Weights of a small transformer language model: 3 heads of 64.
Each number is 128 + 24 x the weight over its row's rms, rounded and kept within 0 to 255. Layers, rows and columns count from 0. Numbers have three digits each. The size before them is the row's rms in percent of the matrix's.

# down: layer 12 MLP down (transposed), 768x192, rms 0.118, rows 343-442, columns 64-127
# up: layer 12 MLP up, 768x192, rms 0.124, rows 344-443, columns 64-127
down343 095:132148133130130153116096170126136115121111149146131097138152125145124118086127106103131144082157116134123095087106120110122134123121133146174143128136132105135131110125100137130104108123122136
up344 094:077074137109176122125122109117104108114126141143129152135137141153161137064120144140113145105111128118169134093143134119146160125123136137143122112140127113100112133161146138083136138117091130
down344 095:110142090117107143148146151130153133122097148100148120121131158146088148109103148094144121127088164128178104088135123155097093130122109155109127150132113098141114109110140123145116152164102175
up345 114:111117127129085096137115114135094128113160104101113147111131103093113125143155158102128104174117151125135130117108145149149110112117089135147082173132093131103078069128132135132093130157115142
down345 110:085144145154113089116133121127131129101133085073092108142128101125110147129134158129158106193122130108122159104114122113142088094129098142138119148166154102132107111149163134139115111136083092
up346 094:123139176105089172149124141113079115173112162135052126113188133106124070091115099127144110141101113151151100143139098110136144123121097110123125131155083119136144160126098144109151091116136156
down346 096:143171140097145148124107122148117126117134110128073147115156107154127151140150124164117118133131101117151081122126102148167115155157096111123157093133139118129143151146131141117097153131107133
up347 106:136163149159096123125102146127096089135143114094117150145122146142133084129085164120148100131124156073165112132149116142142153096123125164141170106149125167124100123160109071137159109099142115
down347 106:126117075112105133121137132121129144125176128124095128108168146155075153176129099138119115127130125137108161146131146140130132074094139133130119123127163144137102120136131169131135094133119159
up348 115:124176157122109136141120082157120093125109178123158115085141105173122060128094125104127131124128113130102112131149125122109088108104140115148071125171104133142149129142160092098120147117138111
down348 112:096143115136099114115159123125120156096158158138144099074095102136089120158113106163136141152119145137106150113097089116120065101136115096121087126138167151107156117160149148179077136102105107
up349 110:092146162139063179121115154120145086130151123099149112129130161106119152112094144141166099121139136100126144158119095127113095128108148115108125092076101145129100134108178141107134111109106091
down349 106:130103161102097135143123141130148089139154129140164136099111165143106158137109126122186079103108117111134137147121141144138119116122085100095109087140103120139135128107179136117133175109133098
up350 103:097146111113137106149142066154148132176143125130159142140131159128103140146105124114148116115154127143153143092157170135116134083117165089140127130117092123132117111128119149102141148154070134
down350 101:135138115115139124142135136123172167124141126144136136119118155144137145132168093134088132137157119121118223122120119114096130114123116112113135116155123118150108105145105120103153150129060105
up351 092:132109090129143127111103178121098160089087113102126086087116121130166133116131119100145098167120117116144091127089131139111101145087106096157155183106160126151161095148153151117162156112134128
down351 096:078128118143149118120113125118118122144119123148109120126107152135157137112131151148143167115151115096128096157124149099127122107120095126173102115109147127116169140139099137123151143141142124
up352 083:143140130145093156142116106118153141175173101151106137137130109151076141140136120142132102132162121131123116123105149132148163124107106104140123125110114125147085101126140181145167086103130102
down352 087:103123126116131122151144114094115128136151114109082151111112133133136131132098118171071115133176124133083125156140130108146132146125114145126138110160128145132128108100128124140118135127105159
up353 110:084136122124120092132110121120137124179146050110113153156130124110122171097151119132109134175090113110147142145129119141127153116130100137113113105106116077135145108130097126087143162101134164
down353 109:084139093124108173153117143127147169140131100181101142166117149165111104111127142143148119180108141127124172125093133123129081152126128093113130223115133148150166100153175138112135124158126132
up354 104:120173121118147125129143095126119163081159095095110137057130123106108154153141075122139111150116142155150166131146113130143118122135095142091096112105153149165134178123180130156126082145149191
down354 103:124144152118182128150108141111143133093179146176123145123093127155162159161150127139144107116145131130150148145142096117138094111118156096125141098117140085142148134142042138152133155110145184
up355 099:101142122117111123138143115123130124090114109106113123144147115061123080142115157164103149151112131071161141173152124117142131156118112101148177104112112092149077144124145141109167117100138131
down355 101:106156129112118115115126135133120134124146127173146136136142134124124123170166180145129147121105152126115120129151156093114128124107110058126156132065114117135166110133123164132137127162147182
up356 097:140104135127163124126054123092115129128108109159117177136141089100092112127122123149120107154119186120145136074099165143132139186112160123139105116106086142096123185123122130177130134098153145
down356 097:052116148114120118089106133140143117134123166147127124143132110080134103103153155155128120138085145117113079113125199137118111154119122138113103117136130200111127114119117127124104118076120094
up357 108:112108148100119114130153104125141118173130155118121118128176135121130114147078172080131127139100091113103113131096081139140142156114079102161157131143158141142085075119131130080157121118079094
down357 106:166141100164134144119147105138083152094145154066102137137161078131180084152109131091122112134135132104115156151096140131155142134168109119092119114113171109126121134129124108148139161189153139
up358 090:116123139167179114146132136112124157115082129114134158135104143033172149178116140162159116095159131107130152155096146131116130122107164117120123117117128123125136111087095142134178144156152117
down358 090:141098121098117102106145117129142082140186143111156148131137144176079162125146156109119104184150107121145089121124152107122105105158115093111145147169123115139129117118153079089131133114116145
up359 104:136108116109134124121122121095107050093133141120166148114135145171155142141104150102153102147135139127144121156095133131130121157154087115161087129133131134120119106164142107158153172131112113
down359 105:127129119122154211123137102150138099107146111108157107155126122178091128131163108112155145116166132128101148133135108098121070157140110128112149104116130163116123131102126095168097133144112097
up360 092:136164140148129089116124148132113137092125129061127158139121117135103126112106129143130097134142099136158091114102158156160150129074124154188104109125087098169087162140133127118113114086132113
down360 094:134192113141142110117173120177179076084130115139088130151125134166131122129138148102116193113172129137126136138119078103144122103131128155071139160124125170126125164171121167127138092101131115
up361 103:078158136137134169139157121093129114113129065095152141123150080148120124111095100166166140116121173108149147109090194130134159113107136114123088090142124125160109109156158157108128124143142110
down361 099:154151114115127081136128127132104101150113145112137126104111154137145109118151160124111153165160109112136110141122147106098135119129141150090153155159133157156114117082146129082111125134145180
up362 105:132138121133119102140116097107124135132093133105112163147120151137081148163146128176133125120098121136120145090105129129127122111120115091147118111107115141177119163119130172119155190086108084
down362 101:099153115091138133095185130149098131141106149095125120137128118153130115132132150150104105130118156086074114166127118151158130154133147144118095129136140127104140148147133116112150114141157119
up363 085:146133120170121154122085180142084124121147139107139119163128120161133121184114157080139148159127118167133099169113103115142123111142125099138119169095121151127096132143137128123135137092131119
down363 089:102131166068122142139160107126148119142129129121161146113069129113093111091174091137114109095115138115127116123126177175111101130131131137087102114159128122141167118128137162158123116159139146
up364 100:088143175136111065144148123118123109143142165107072103115115141107115139160107126113145115121106158106133108170120112150156160133117110117115099107126138132124109114141117132101149136171084103
down364 101:154113126095116089172146167106104127109126154098069079090133094128125110090128127132161105137120149121104081115162155146155155137123146116143123153117091141135143118140106138143140097142088116
up365 109:101087117119105059128103111127122152124158136152146138116167148136186138105094135139135092134111165093101114168094138132124142107095121105188129137161180088109136131099129107122106176117117104
down365 110:133145125146092175110140156075113090148122088155125114092148097115111132107136106089169107187140191142144086130123130114135113128119126145108117108159135172132146088164117139158168101162144170
up366 099:150107121142145125168143126147124102131129096183203113118123113089132146079139141112121125118124094128151085125111116145100108123149100123164095122132117078133115148121101133104084146168085114
down366 102:116141171116135153142133146140159144136101109146196148129137115130121128114117116111144115112162113151157112111113096058090134159155128121104090113124087184152093123108085125083121104120125131
up367 096:133169145101126157140115113114119104094129106154116132127160163092113121120141085157148121107075127125119124188127118115109158148114156131122108144171143100099111126135148122138142094101123176
down367 095:140132152123103112135132143126124108127115133154143135123140112153140131113122137150166155135037138116150089164126124096118125142096129155118147144106105113127099131134119143153142098120164159
up368 094:137091135064113084115125137137138068142132130130130153108140129100161174162096120080152120134116072124153097102189105125146104130103128109160104070126102112114135079112147119146138171160075103
down368 101:155090110137119093133103166118142144110135137136138120098145111128147135132086110113095125152153108116120127160146088080105135100122113137180120119088108123103159126121170094118173126148118104
up369 092:137163179119090125103116156136123112112138140101124097136144160167165113105117149128143100146110111119123147111118134152155188081102105099125106131118138123161113134129144105149132149128096152
down369 095:123167140116130163099148131144163096094120121143116114168132140134137121154148136147125112146131149122095178136156088133103107109081113127109166156163131104116107119160146147145132119088090143
up370 099:123125138113084113106124129166125146089103132121114083147106116086100130158113164105117120156126147103129145116108138126112137125110068119156097073132109127178144070140134124159148122147141104
down370 098:116126134122098101142113137159111152153157099144178147100126128192150116139116140112149110099201130134163118120142141085146120112150153160140119160147088114104083080158107142147156163093128107
up371 094:112127106168127138138125159192103143161166110137149107126115109100132157112122165127143117152110137120142141087128143146130143072134120088115172150132137099128124151144099130141110146097101122
down371 096:137148150129119160133136091151131104060151155173149112138136128125102144142117088135136110134111126127109162130129145149131144087145105133114094150178129150140120152149147121090128116159103157
up372 114:103162138130115102143122162172083104149170166084142095150159137140139098114130090126141122180138055115119065098136142145125146109110092070106143129086110105108119155122178139129106125131142153
down372 107:132097132119120128112104107116172144159104203132132106142159110116148110116145121115150109128109119125088134144098128125123129112096182149124130109120113119108168114112122181111124114154131148
up373 103:094105118112155079152097144111104131114125145108116169124145133119150135161127073138072123136124112090110107110052117120133106167147144138083114123089112063116106133139145132088121129122117104
down373 103:143110109100140114146131124119167128114132150112114134115126142110111129078125126131101143116159133117147171110100112076123127121132135121142175143125156125082116123102103152150107092115128105
up374 104:117098157110148110098098151121121120131127134131148155126108110090159213158156163121123104115078135105144106143116140153137085104148109115141151123147108116128114141106132073118155155142149149
down374 105:115115147169116156106120136141126151132111139121130111116105110142095171121136118155139164095097118098136113095109115175125119148143113126109134119110118155135115152136131130110159120136147150
up375 101:102141137119071144127134197123129169114130113077124135136129136153078129101131130130154118116101121106154120107196154175096122180100102118122131096142159128110111125131134147113130119134118142
down375 100:115184124084157110102134116143152127145160129146156128103137141106141157120144151111143116133161136134131111091150146127176116153148121152159150079188130129113113111141169122146113124150154123
up376 094:134115154133117188143117116119120104108088131109136092139106089123130150149139166113171113145110164154186180137102133134109132125105095129141135129115123119123101105185111157105142126103143155
down376 104:088139078140146168128130117108153144154147109126144096113125102153110151123100143131181121111143130152135138150116133158065102160145110141129099128109147148149121104157156148118117131117127114
up377 098:135166162088119145131119086147109151103142112148131124117131139139111130118126138093117127175105118093118112171143196165100123191139181152158140131135115138121109111116138138142168126149113118
down377 098:115107149152134164085101119180140149149125127111127111131123142169134157105153134141113120120110166112078140142125135126154121144140126143113104189126131128119160162122137093162104165119149182
up378 094:101110100111098174128139086130105089134128151144101170125127186112161064163122189168108126156118118130178109120136171145170124113111160129095127126117099140117142152091149124128147161105131076
down378 093:123115114118097132150137139116073090169100083141139102123126127151104142091127118137148126122126140117115117089118100141117103156124130145120149073091115105120102152124114082108118101097159116
up379 106:113123167150096141175146162166133106141129114165149165116144139145172125125142120126142092113128128127106144134098145153136085091109125119107114136158123121059140110122137118105134092111138140
down379 104:127132103110176174111123150178122131120102156130100113094082086142141120112183163112112101134149122132122123134122092126114144102119136102143125119110148187098121097131144090114121132101111151
up380 090:141154153097217085120152141129138083096150111131149148129077158124109133172108131120119138121112123137104085125107095151158107163123138125114133126150111163134129115137173118100143203132149144
down380 092:107106153141076102137112146122107143157129147108138129117139151116152106130093133122143104152158108164117146139117168113120121116122153126125124178137108106124111121178128112113119124101123102
up381 101:123132135116102138134154165140112161141170154142140170146146112111070124063154103102142118180108175154133117096125111123106164099119146132162145104114141172100120110155059117104134158152125137
down381 103:153123148126151090192130174110129134169119115140129096111130145187108169155153154143138113098158085142170114139124131104116145146130133157127097149156144147182109099125123124156125136186141103
up382 107:124125131147151121124125116124147192107139094129110126149162155129146107095122099093103109130136108144120150108102134151109139119165115128171175115132132159101111082117073165143149111167173125
down382 107:164129125148119144110154122135111074142094145128107099175150131133162166095090105130141132144066133106149142119141113142138159112120134112129154103163118098103163140129157169139133145157120113
up383 086:146174133136135142129148122157104115160105114123111172113139125139116115100118102099138144139158155146177092126101117114135143096148130144169128077124130104124130090161090155128118113176146130
down383 089:123100126145110094147126130103192146087129121141116107129144112136149142156098118150098144111122125120092139169132137140146124111114158095126145119115152112134083145072142086130174126120110112
up384 098:081163119130140165131114116120142158135170145122131095093139096115120158113174092146139136129119118091149112133172139153131138135129086136129145148128132140117101158150138117141160126075083135
down384 102:115105123158162130144090138150124107136120123147105138136146121130168124168117168128122078129126142140132154137125147120105113144134153127093133150124150116135128124165114156099176097111114137
up385 092:134145158129086101113124148127090115105126149147118156121139138109141154166109120130169104128085135098143126116127142135102117153133121130168092193160118129145084119116144127105151129190093103
down385 094:147135100057120103090166108102122122133124111100138092146109160113124130113122102151141152132079168159154098067101161152154127143130144144128106168088108115124142159121100125170118108169145125
up386 097:128161129127127099130116104143108131121110108110128066134146103132115106141114122095131127099111157120125160109122146143107129108135108124194169150112164159132143122170186122122153170172086129
down386 095:096153143131125089121144122089113064154168124121113152117156141168154143088159146139153139161145128146137128110158115117151119150155138137167170137111128103125108154121090108139181137142115115
up387 108:155119140106100119098127086134131133138183164159111116131212066113131096116113087112129152097140142122151124153131143128099095105137112114158135134135142112109116093127135112129157171104085139
down387 106:094130102151143141121065111118155148131141133139106126139188122104131108152142095131130141110168151073102170153144183117132122084169142122113132166107143145141127108137129106157151144126110160
up388 118:121143119105131106150172138144140162135153140110142166155116109136147176123137134143123104101129142124166164137140131156129078132099105130115141102095103093121104125145133104124122117139152070
down388 118:130133134137148115165147120192133171123152126081138123105117125112118142110129116108130151118163150102121159135149109088157137116122116130097125122143140136136126115126138126113101113202103099
up389 099:134099133146163149113129125149101116100123095119170103110147159105140156123134150162126137114084156106112129166113140103089128142078101101162147144151131111097110135148077146104163131123093094
down389 098:132100112133111151122133152093119112149089081125144175100089114156141120157150097124120140113104146191117077137135126147137139139074120132137137133118140150118100100142097132146128102138107136
up390 098:158071136116126156172128131142094130104098079149092168197149114143084155144113105125142115109099077086138122112159124120114111125116143100145090168157125126164134151163154128101143100119149118
down390 100:137143088089122133137185117110100125103117108110106133145111105145104118095111173160122185175079153079126106131165132134115128111144134151152118150142125133114142163103129066173122142101130120
up391 086:141118127143134144119121166101132101110139169116107117149141136132147118109165112128109100112095108171104154179141103149122101125111145126095076113153102122112169141150120146114144136145140098
down391 078:148128141099137113173142107140134109167137128123128147123152149106122138155142112114171096129136110115157106137113122158126147121142107114131113119115154108151104112165110159112122117118138138
up392 098:150168138130118159137082142130122136125133117167130159147136153131105147197149141128138126108116111080133118137133147120123104185124094127164122119113120077147114115145115147115125136103112092
down392 096:147153149124128182135152163072141135119120136119152148144112150140108128133112125096161109141114134149103148125140136111111085156130138175061154077147081105141113107125101136149147085108140114
up393 094:134145120160134163144085070145142124134083120124131085100129119125105143162105114106122170111114152148159150083138124154089196152141086137184125091136145117155092105129050137131160131168093103
down393 094:089147133105123141141115137136123114124103138170103135122117127140104145126123116106112104137101159114110165111142128101130164139185121152136132120129135092115117083131144125101144108154079135
up394 106:133123139113116083112111156146115108142162122099114147124125128120125090159109097151106112123128119165136098100128102161105123123117116117133080124126101111089143107121114119141113105159081111
down394 103:110117112113114099159112173147109165147186125129123149126128155116171086138124114118101116154142120104135122145080105172116119125103121094134121119096158106085177150136127153142114106125109143
up395 086:106137134127114176166144140112127155094122093105143122106135175091104151111164124138151134156132136123115109152114138168123163139085100096112135129105134119104110165104103132116120109190147130
down395 091:129156099112100158107145178137146112110121115104112135177116131092166135114136121112135162092167123098133138130114106135124128137124132126088147122176117109127110142090089138130132129124103150
up396 100:148161158141139143140142106134101117144134059164122146140145160076118116126078113120127122136104150132131143148144173116138148134139159107122124117110124158145115071114211160134157165097140097
down396 099:104093115100111139135148155159136142167132114120095135133106144092141133137123135120129142149120196083144094108148109151122132169143102143096113141121163103110106136152129093153070119161144130
up397 092:150132151107171125149138128163070117099130097130114152179152142116088145127135157160137116099095157173139087103124094141112189141126174129141129069116139120117131164168103135142139156112118149
down397 095:141124127135147137159106164152115121102106117151138126081120090142131129099127131155130136140124134129130113115164068124103151123158111157151129072156127072147128177131105100122122105142151089
up398 094:125124159126149151149110142090128153123164133113144156145125203105114163158111176130140123132136171108129155150117178130138051124151087133167170121182124119097141122124123139091157180141115091
down398 087:131135113153149123144129143091120155122183156075105130164158174170142095132126116121129124156150133200114154131100107148140033115120147122100144122153132120126107105120119143146129117118147112
up399 120:147161145167129130150180162093115136120111103136164058144152139160132124133149099083157109108139121122143112131114153150155128147113099091122094104190151137138117137119137111109173133095150108
down399 113:118104093104140151110153132123120117141133120158134096147105097130157116117138121105154125138126143112110118148098085110102132131124122111102134132155136166120115161115155091138122147119140132
up400 092:095151135119118111131126142123102137195137128102121138191144118141103161147109138107081101150108122123117111065112117132098177105095135115161165113134122137153114147116143188125123159127085146
down400 094:104148123115109138098143105142140127125137117109169115156123140103115112108099177088113109099171104138146162137128169132078154117108138137132146125147131123141135111123122109111088104173118099
up401 112:167135141147133110124117170128089170141135174090133136140126158106080136101148122114094118198116172109132131105139115165109136070135106106133086118121163086151132159116138097101117125071094131
down401 106:102136153157112139130122128109119154114112136117157080140107103159106120110115117120134157095110133114107157154116114156132117138095124126109138138153098133130156159132186153129119095169138122
up402 103:083109163118140104134117107144114150118129123120180131099125117120114135125076123129148127139141132120092085148156144108120110172135145130111108105123102152086105161155157138127159137132132123
down402 104:110126147121118143118138159131124125109113094159202143105100137108098145091141122148114095154125123134110127131105167121190148103146153102090111111124142137119174123099177117138130141127129180
up403 105:141121129084127126159111075148121164139113152146115175166144125117082135109140119171102121159102117090125124135150128141132167117113141120145113118148166093122106148150156126113116130117087140
down403 099:122162122139115095101142144111153103121146106143148145137154125135115162106139125151126091110138151138113137115134114116138157144143120141106129118094145092117186150148127094135165120133127132
up404 111:119165160126106148134127119165104155141130118124137116090148130158139130137094126123116159129119127098142102098085150141134165123103119115157116111131137112123127117165119136114125186147123161
down404 105:098151106149161151094109115153124145146130091144096114112136122124114128156170143141108149121128113109101138131134117162141093092132135124102109137124151140135166107150124129142121134148144151
up405 102:153108140128126119145128151112113155136137136127115137152138155106119109064145125122158122151103097136103140122127157187152129138097131125120108170136109149121134166102141112163110151139136111
down405 097:133136110134145116134105113136135152159151138127156174088138148133131125154081141172161123114136132128147125102107139142130163112128135160173144115130088158122135155093129151130101117114109144
up406 118:098162147177125143155118145116100155105123134137111104155153114177130166120128172135112153123105104102128151113158079098125099146119117101180150117132133109133112105145121097094126139129130101
down406 114:140155192131126124139106145156141144124120174123131109106116128099137151106131116136156150085032153129100144109084113104113090174098155151181139133119125140105102115129129119122120107145111108
up407 088:102070158116133130141114157125083113121116099177143114087130169081115132110153113126103128153115095087101111136093124110143112159130121126111130102109128128098139100162132146118161142109183134
down407 091:149148115131110118111155134164149116130125155126130118125121100170140107107137190133134091120160115156111145141161120114135127119144112137137138157143083109141160165084106129142079144125134077
up408 118:099117132125121145142130134131129162094121144136157146097095110139150146141111161121167111114115093091120156166166129122149150159114116126149150104128148098144098087108081141144148142053101103
down408 108:105130128120130109099122111128137166139133145138137130106118095134123107148135135160148134141145085113119166130119130100168181129163090168134096129135119121114100149133093119125137124096135131
up409 099:123149130146115113146087131118104139117117136107130104098151127125112102110107076129081100137140143115148118150084174137120102152124121144113089128175146082150128117139106104113098170131134123
down409 099:120120118112138114085161138119170155101153135199116138105132155114079100163112134135107107132136098106083146129121125102074118125158116101131129111145128157114136109099105084103090162136142145
up410 106:146144147158128116136122125130180134176150145103146128150148142117107123123143073173142136148135128149118069121083141168129098139164171064095118156144111106181164141086173175107131154084128125
down410 104:142104077141157166125092120139134100116102125151126125124140167096138172118114103125135152118145145138116087150133109118102137184135135123138126164123144137161147154158123132143121120151136115
up411 095:121134108097141121183121108155092117110141167126134105139112135132146101181142086129080149101103090109140143175096132137101157160122149125152091089144127121124119128152131167115105188099090137
down411 096:118130148122126140108141086122139167198129137134161127147144105148152107113119103122141132131115108117169168153099146140124104130152144112147092144123138131111139123129115111086152152140100112
up412 085:121131132099104130144151145162109147139128105088129106144127110125113150109088128149121105113126124088136143146095146143116143122162147111091127123137125132065111126116152123074149136187108115
down412 089:117142134148149163139109099095137112112129154145132156139151105131155103171170125112106105100186122132144180155134116102166105105145134152126159163137110112124112127133100128118114150108158159
up413 101:123150181130111134130113131099129156142129134108125153111165136140146153107152120080095124119088112109126114138133131173121113137095085098177097129145146107104127118129108161094147151118081097
down413 105:148130110136109076162101139133148140146131156125108150126098143103118129130138106114173135132145132123109129130128143139132105154140127135101111158108155114089125138139139127159152120138117134
up414 102:151096099089115138172103115101136111109156115148137074143140154166082081102146144100113131130121145160145106117116175121114135099174143154167150123123124166143126136146126101090180144182161184
down414 106:111060108147132088118063136126140073116163087107121118119112129158150111138178146144113121110110155136153119099132159131127147150136115123166162157116148112101101164130118135136131149145148165
up415 087:152177142123155107152083105133139155174162160108088124143145134123094161190087121118166118116143137151147156132142183127116091107136098139165066115178125119165118114130145142143153114108118064
down415 090:095135135120105153140144132114173105098165134081044134148111133140134105124095144099134110139166105155118122139096103103167103087145107129123160121166154154140125082152111144143156125142129119
up416 088:095126123158132163122137128167122135176133138095141127104159116138106149100109104147146110141139074081152154138162109140088173166165154115136145128079129103142131097137182123124146089116125113
down416 092:135138142143151144117110130104134138079102147143137098113073109120167128091125129118118126097162105142109130142161094127110115135163143099106129113121158140141119138097155139140132131143119122
up417 089:135194153183179121142135135119123129090148159127142155120136085093149134137141091148128092167148117119122114099151128137159132110103148098100128096102097111163117144142143121160126147141135145
down417 092:166139145171150110105074101107136138106129165192133160131077126125136100099166145118152143129126149137138108139128111123125131134143085140113115140105155123179147126072114130160129140097135164
up418 107:111098116092096148162126147114088116149163154117136118161188156106105148129150150111083133172109112117129123120149112129128147064144118118149080141136111082114125125172105110065134136112072137
down418 103:101125114093130160138101139131097134146156139110131148168150135130072164130122148127119136123143099065159148100093110120141137096184131104134163111105101130134124165121136176158126141137098107
up419 088:153117156111126097191152176167121145136137170134139124093147130099130135148140122081135102144119113173134114123147119107145163131089144102113132139082139131134140106105135122164167129153134132
down419 094:125160084148146083127161146120139114096131123110117115132164107171130146130178136102126107160099095094163127127133112068152117099126177188167144122126110119114106109123143134134146157119102176
up420 091:096123145089107134116121123154122134131157172102132138084174141133131167142158089154096117168128143119101072147153161154114107174068132103147126174143159094140110119167101158136126132132106135
down420 094:135139150101121157113118092136134137155115103095101122115124134122110132120148119128083146135106150115101142131135072133111151161054091100139158142114132117143133130113074107140119101144104146
up421 113:099160139102147092162103108134174127128158089142140112129149093126111139150179144118119119108104076127138173132174122151121158094117104080129101119157119098137140103129122072168144172094121118
down421 106:121112120093110083159124139125135143121127083138128132136140091123119139080133120151152177116142103088104194100185088115114119121113128134131137111122115096142106129169144123154148157106147116
up422 112:083109148155144116129144098132123117088120108113111117155149122144149145109143142129099113123108149158121174113080136145111143119132115132137084108152108155075140127151136116148120096142134099
down422 110:070135116146103092112128143133146098097139093149076098114078134164151158123118170140114115084107108116131146107120139140184118157149164118126112098122118131093145149126153105181111090139127134
up423 090:094125150117094110163114113176084119159121121116143118115136137128101158132110091156187144132155152112125109051126139145120123113121101108146131129090065103141118122130108119163121125129081121
down423 088:172120170136164105134108114140154127107123152137162136131104128149179117163153183095108144133158105118102145153152106084129181144094133147103121150147146129158107097128118135116182105111146139
up424 102:114106100169144142112136162158096159138112158105122071139136148105087177108132149117125113169093137126140117176143122176163157129106119118125138088163091055100113106165116132110166102110135159
down424 104:132099058147123116091131138109122094124099176115120123122129126190159162140159149099142130102096140149086126196144107115160097164127132140114089113130125134105103089133121132095136145139132112
up425 093:122091169118107131113133145101103124082106153142129076150131162097130153128119126128114148126126145133110113111132114132119157126126109143127147097096124119110108116113100091153109142181157136
down425 098:140126132134174130142129165116109132117105137182114147123071160085115112139091112144103160141115146101120115135121159119130140124141127129136132152143122158139137136125111153152097133121118132
up426 106:105157155130092117170142133099049174165142165157143126139130133159101160142158117123155131095107131121106093130102106154134157117118153161164099136151096094159099114141108141164143128129149151
down426 102:190086114111121125105123126130138141076148116161155131179136124149102134086135158149158126148101120149089123132146091138115094145126132130119110148096107153153168160125144101111117157144139165
up427 104:138081151147120130182121137177137152166103096158159168097123171142091182090068075126137106127112149107118141131132158154111153156113138087120143157130152117139139170141111115146108127117141130
down427 099:113108102153122135082131146092105166141092110134161135116108135113139118095124114130146129154133155125128127116131116108168106119160141137123127141147138116133157163087107115161110133096121109
up428 084:133147171125092102161109141120091140141122154131108143138128136121121146093173109109132120159099165171146122080100130097152172131100108078140110125067121153121156131125144152118137130145137155
down428 089:133128161137107143136135164089136118130129152089081107152154142134114164140154136123145136150118132119143095103152151107123090121139113139140118141077081108097153120127146129131101161136142124
up429 119:127110129143112127122145144149158114105120063158170123118104128173114108101118139132135122102110132094175157140164150123093139177145110099149147144106179103131132123153183113111138129150142103
down429 111:131164116119150125122152130144118120143121116131113135094132110114161086144132148149103163135102126130117108149152144130148109133158137118179143145150157087134136075094145147147146129099124127
up430 092:137143122138120130168118155176136168146144131087140169150126091121162120098047154085147129106118140153154116138110129121139181148118115132156131136102095159117163103150148103084163120140164137
down430 094:140169131119113101066139149083101097115076161170122150137121130115113124108155134103105143098083150113177086134141141142164110097111143133113121141167109096157160174099120140173139151154127138
up431 093:156087108112138122109161125133083109161111136142139130153123161114131166095148157115137090129144092167153148115141169152121113129123128092134113174133096129099106098161113163111114141141179138
down431 095:130125128153127133130114148118142136131107117095127120121104144114142130114133111125073101174129143139094148092100100103138150144115089148188075169133120146136167136156156078138138128126106089
up432 108:095119144083107158135163087111108111098148141092139090104119110139150121119120124108113141106135137111162111139148117134159067132124104128145119091092097086142117169113157132120101161124118092
down432 106:082125102111108144121169094168145158126097143086141148095102130098126101148123134126109174123147153120159108139155143121193085132128157132143133104108111167163127175083138120145087109169127095
up433 107:126113153159159120181114108122137127117121115151126119131214133111166118094105135129121117139092097131166137133142106107114163115116121119178128156107108131139159110148146152134152123116142101
down433 105:153128113095137138090132101103104118129077157136144134075108124120139159128152111136111130141070145084131114079116112149128123143134120140111116157103118151129122120119128110139121127168148109
up434 093:106069155106181115155107061128139135156163088141148139132163160138136141110074127150162136092133093112186123121125153113149152125128128121133150116131104119114100131187123134127124149123119118
down434 096:152128114122171159132096084154081144166113102176070150118171091136114145126136115137105124099095106137131133103147122117151125165135139156150150130117107148152162127099104098150136120129095117
up435 094:146107136102186089157135105113132188157109116093116132117114168143163141113133128137099118153141151111146117111112111113116128143130152080137083160082135122164123099104140142097129158176142142
down435 095:150116109111116143119161112098135093138094169111122132137126100152142158081131139124100121135124173173145120149107117126148101136116129130147120139112144085081194139109133154128113125119160096
up436 092:153126183136111166176138080148114075141108127177126122120099126097128145152121154118117091125117155170174150159142100125112128141121098120153140126125130105125168088159140156133178133133139101
down436 097:145103140143154146131136115142132118148101125139103118106150177099141117124128124158104108130102129084156106158119127127171142153150093138086110098158125113107153108129156144127124168133115105
up437 090:115155133141139142151089141139116118107108164102092101119152111113136113191114093133131148150110167127113096145162114147124133115065107100143118138097145094132099153120155123114131134157079120
down437 094:148131186122120147149117121115125143157096131131130106164083128095146130115137130118141124102117130114120119112128097123085154125155148095110159132132104092143175147057135168115165136128126125
up438 097:120135137110137125128178122094136108138128116138138117152155132131115090122149130118108135114081083135127136149105171164122116121094127111144096134148116126138150112092153117148111140169104101
down438 099:113134125162101084177115144139112159124137102129123125144133170130137131144080131134107103134114093108163135117098117134120127089124118128132162139108097136156125118110142105153104135135140143
up439 093:095105134121102129124084070145109140138126134123127145123115107119052103128151110076111111172106102112123177130150165146093108146140129112133106135122096150061137158151113128149129124092121111
down439 095:170102129126162104098109136142133130121138082135142118109113119111093120128111171132152104162134076139152150144186093128173126131107182134126131142095117149154195161121114122139150139089124130
up440 095:093109133066116116122083116126094125116140140144127087125099145099082173097149131117124122166144122159128124146085133105137157078136158129138085092143145147087128130131181145036115144168113093
down440 095:141123088149125127142110089151163088148097136100114159099130116141188150177116144094109122113190107144115108158120120146138091137156101123144115183149131121133143115133111148149086153083139150
up441 102:119139134107115126114137126091115123142155075104146080087145082119138115131098074121128133145121180097093140151150204160093154166101141092176127134142090121136133135126100110126117146129142120
down441 099:153151104140109112167130118102123137147139120173116101146095126117155111139139120114141141145142123123134151147157156113142093133161121172128132115100162162167138113096124144117124124148124145
up442 103:111072130080163119140118139141113143126094123116130146117161156140143143144148148144116147102123130180127142107140104113158125132144090146124082160155145133123113124139210144093146107139137151
down442 103:140098112081142143123183106156146168115102108086110124097115099157177124126141137100124180099111116128133116124114103109140109159134110128087108164142145140104151126129116111123144053103110136
up443 102:127164143158095143151103081096123080136142123101114162168141179100107118140154120119139088126137140151138104092120126157119166103116103108149075110128108133119144063136117158129116167130090104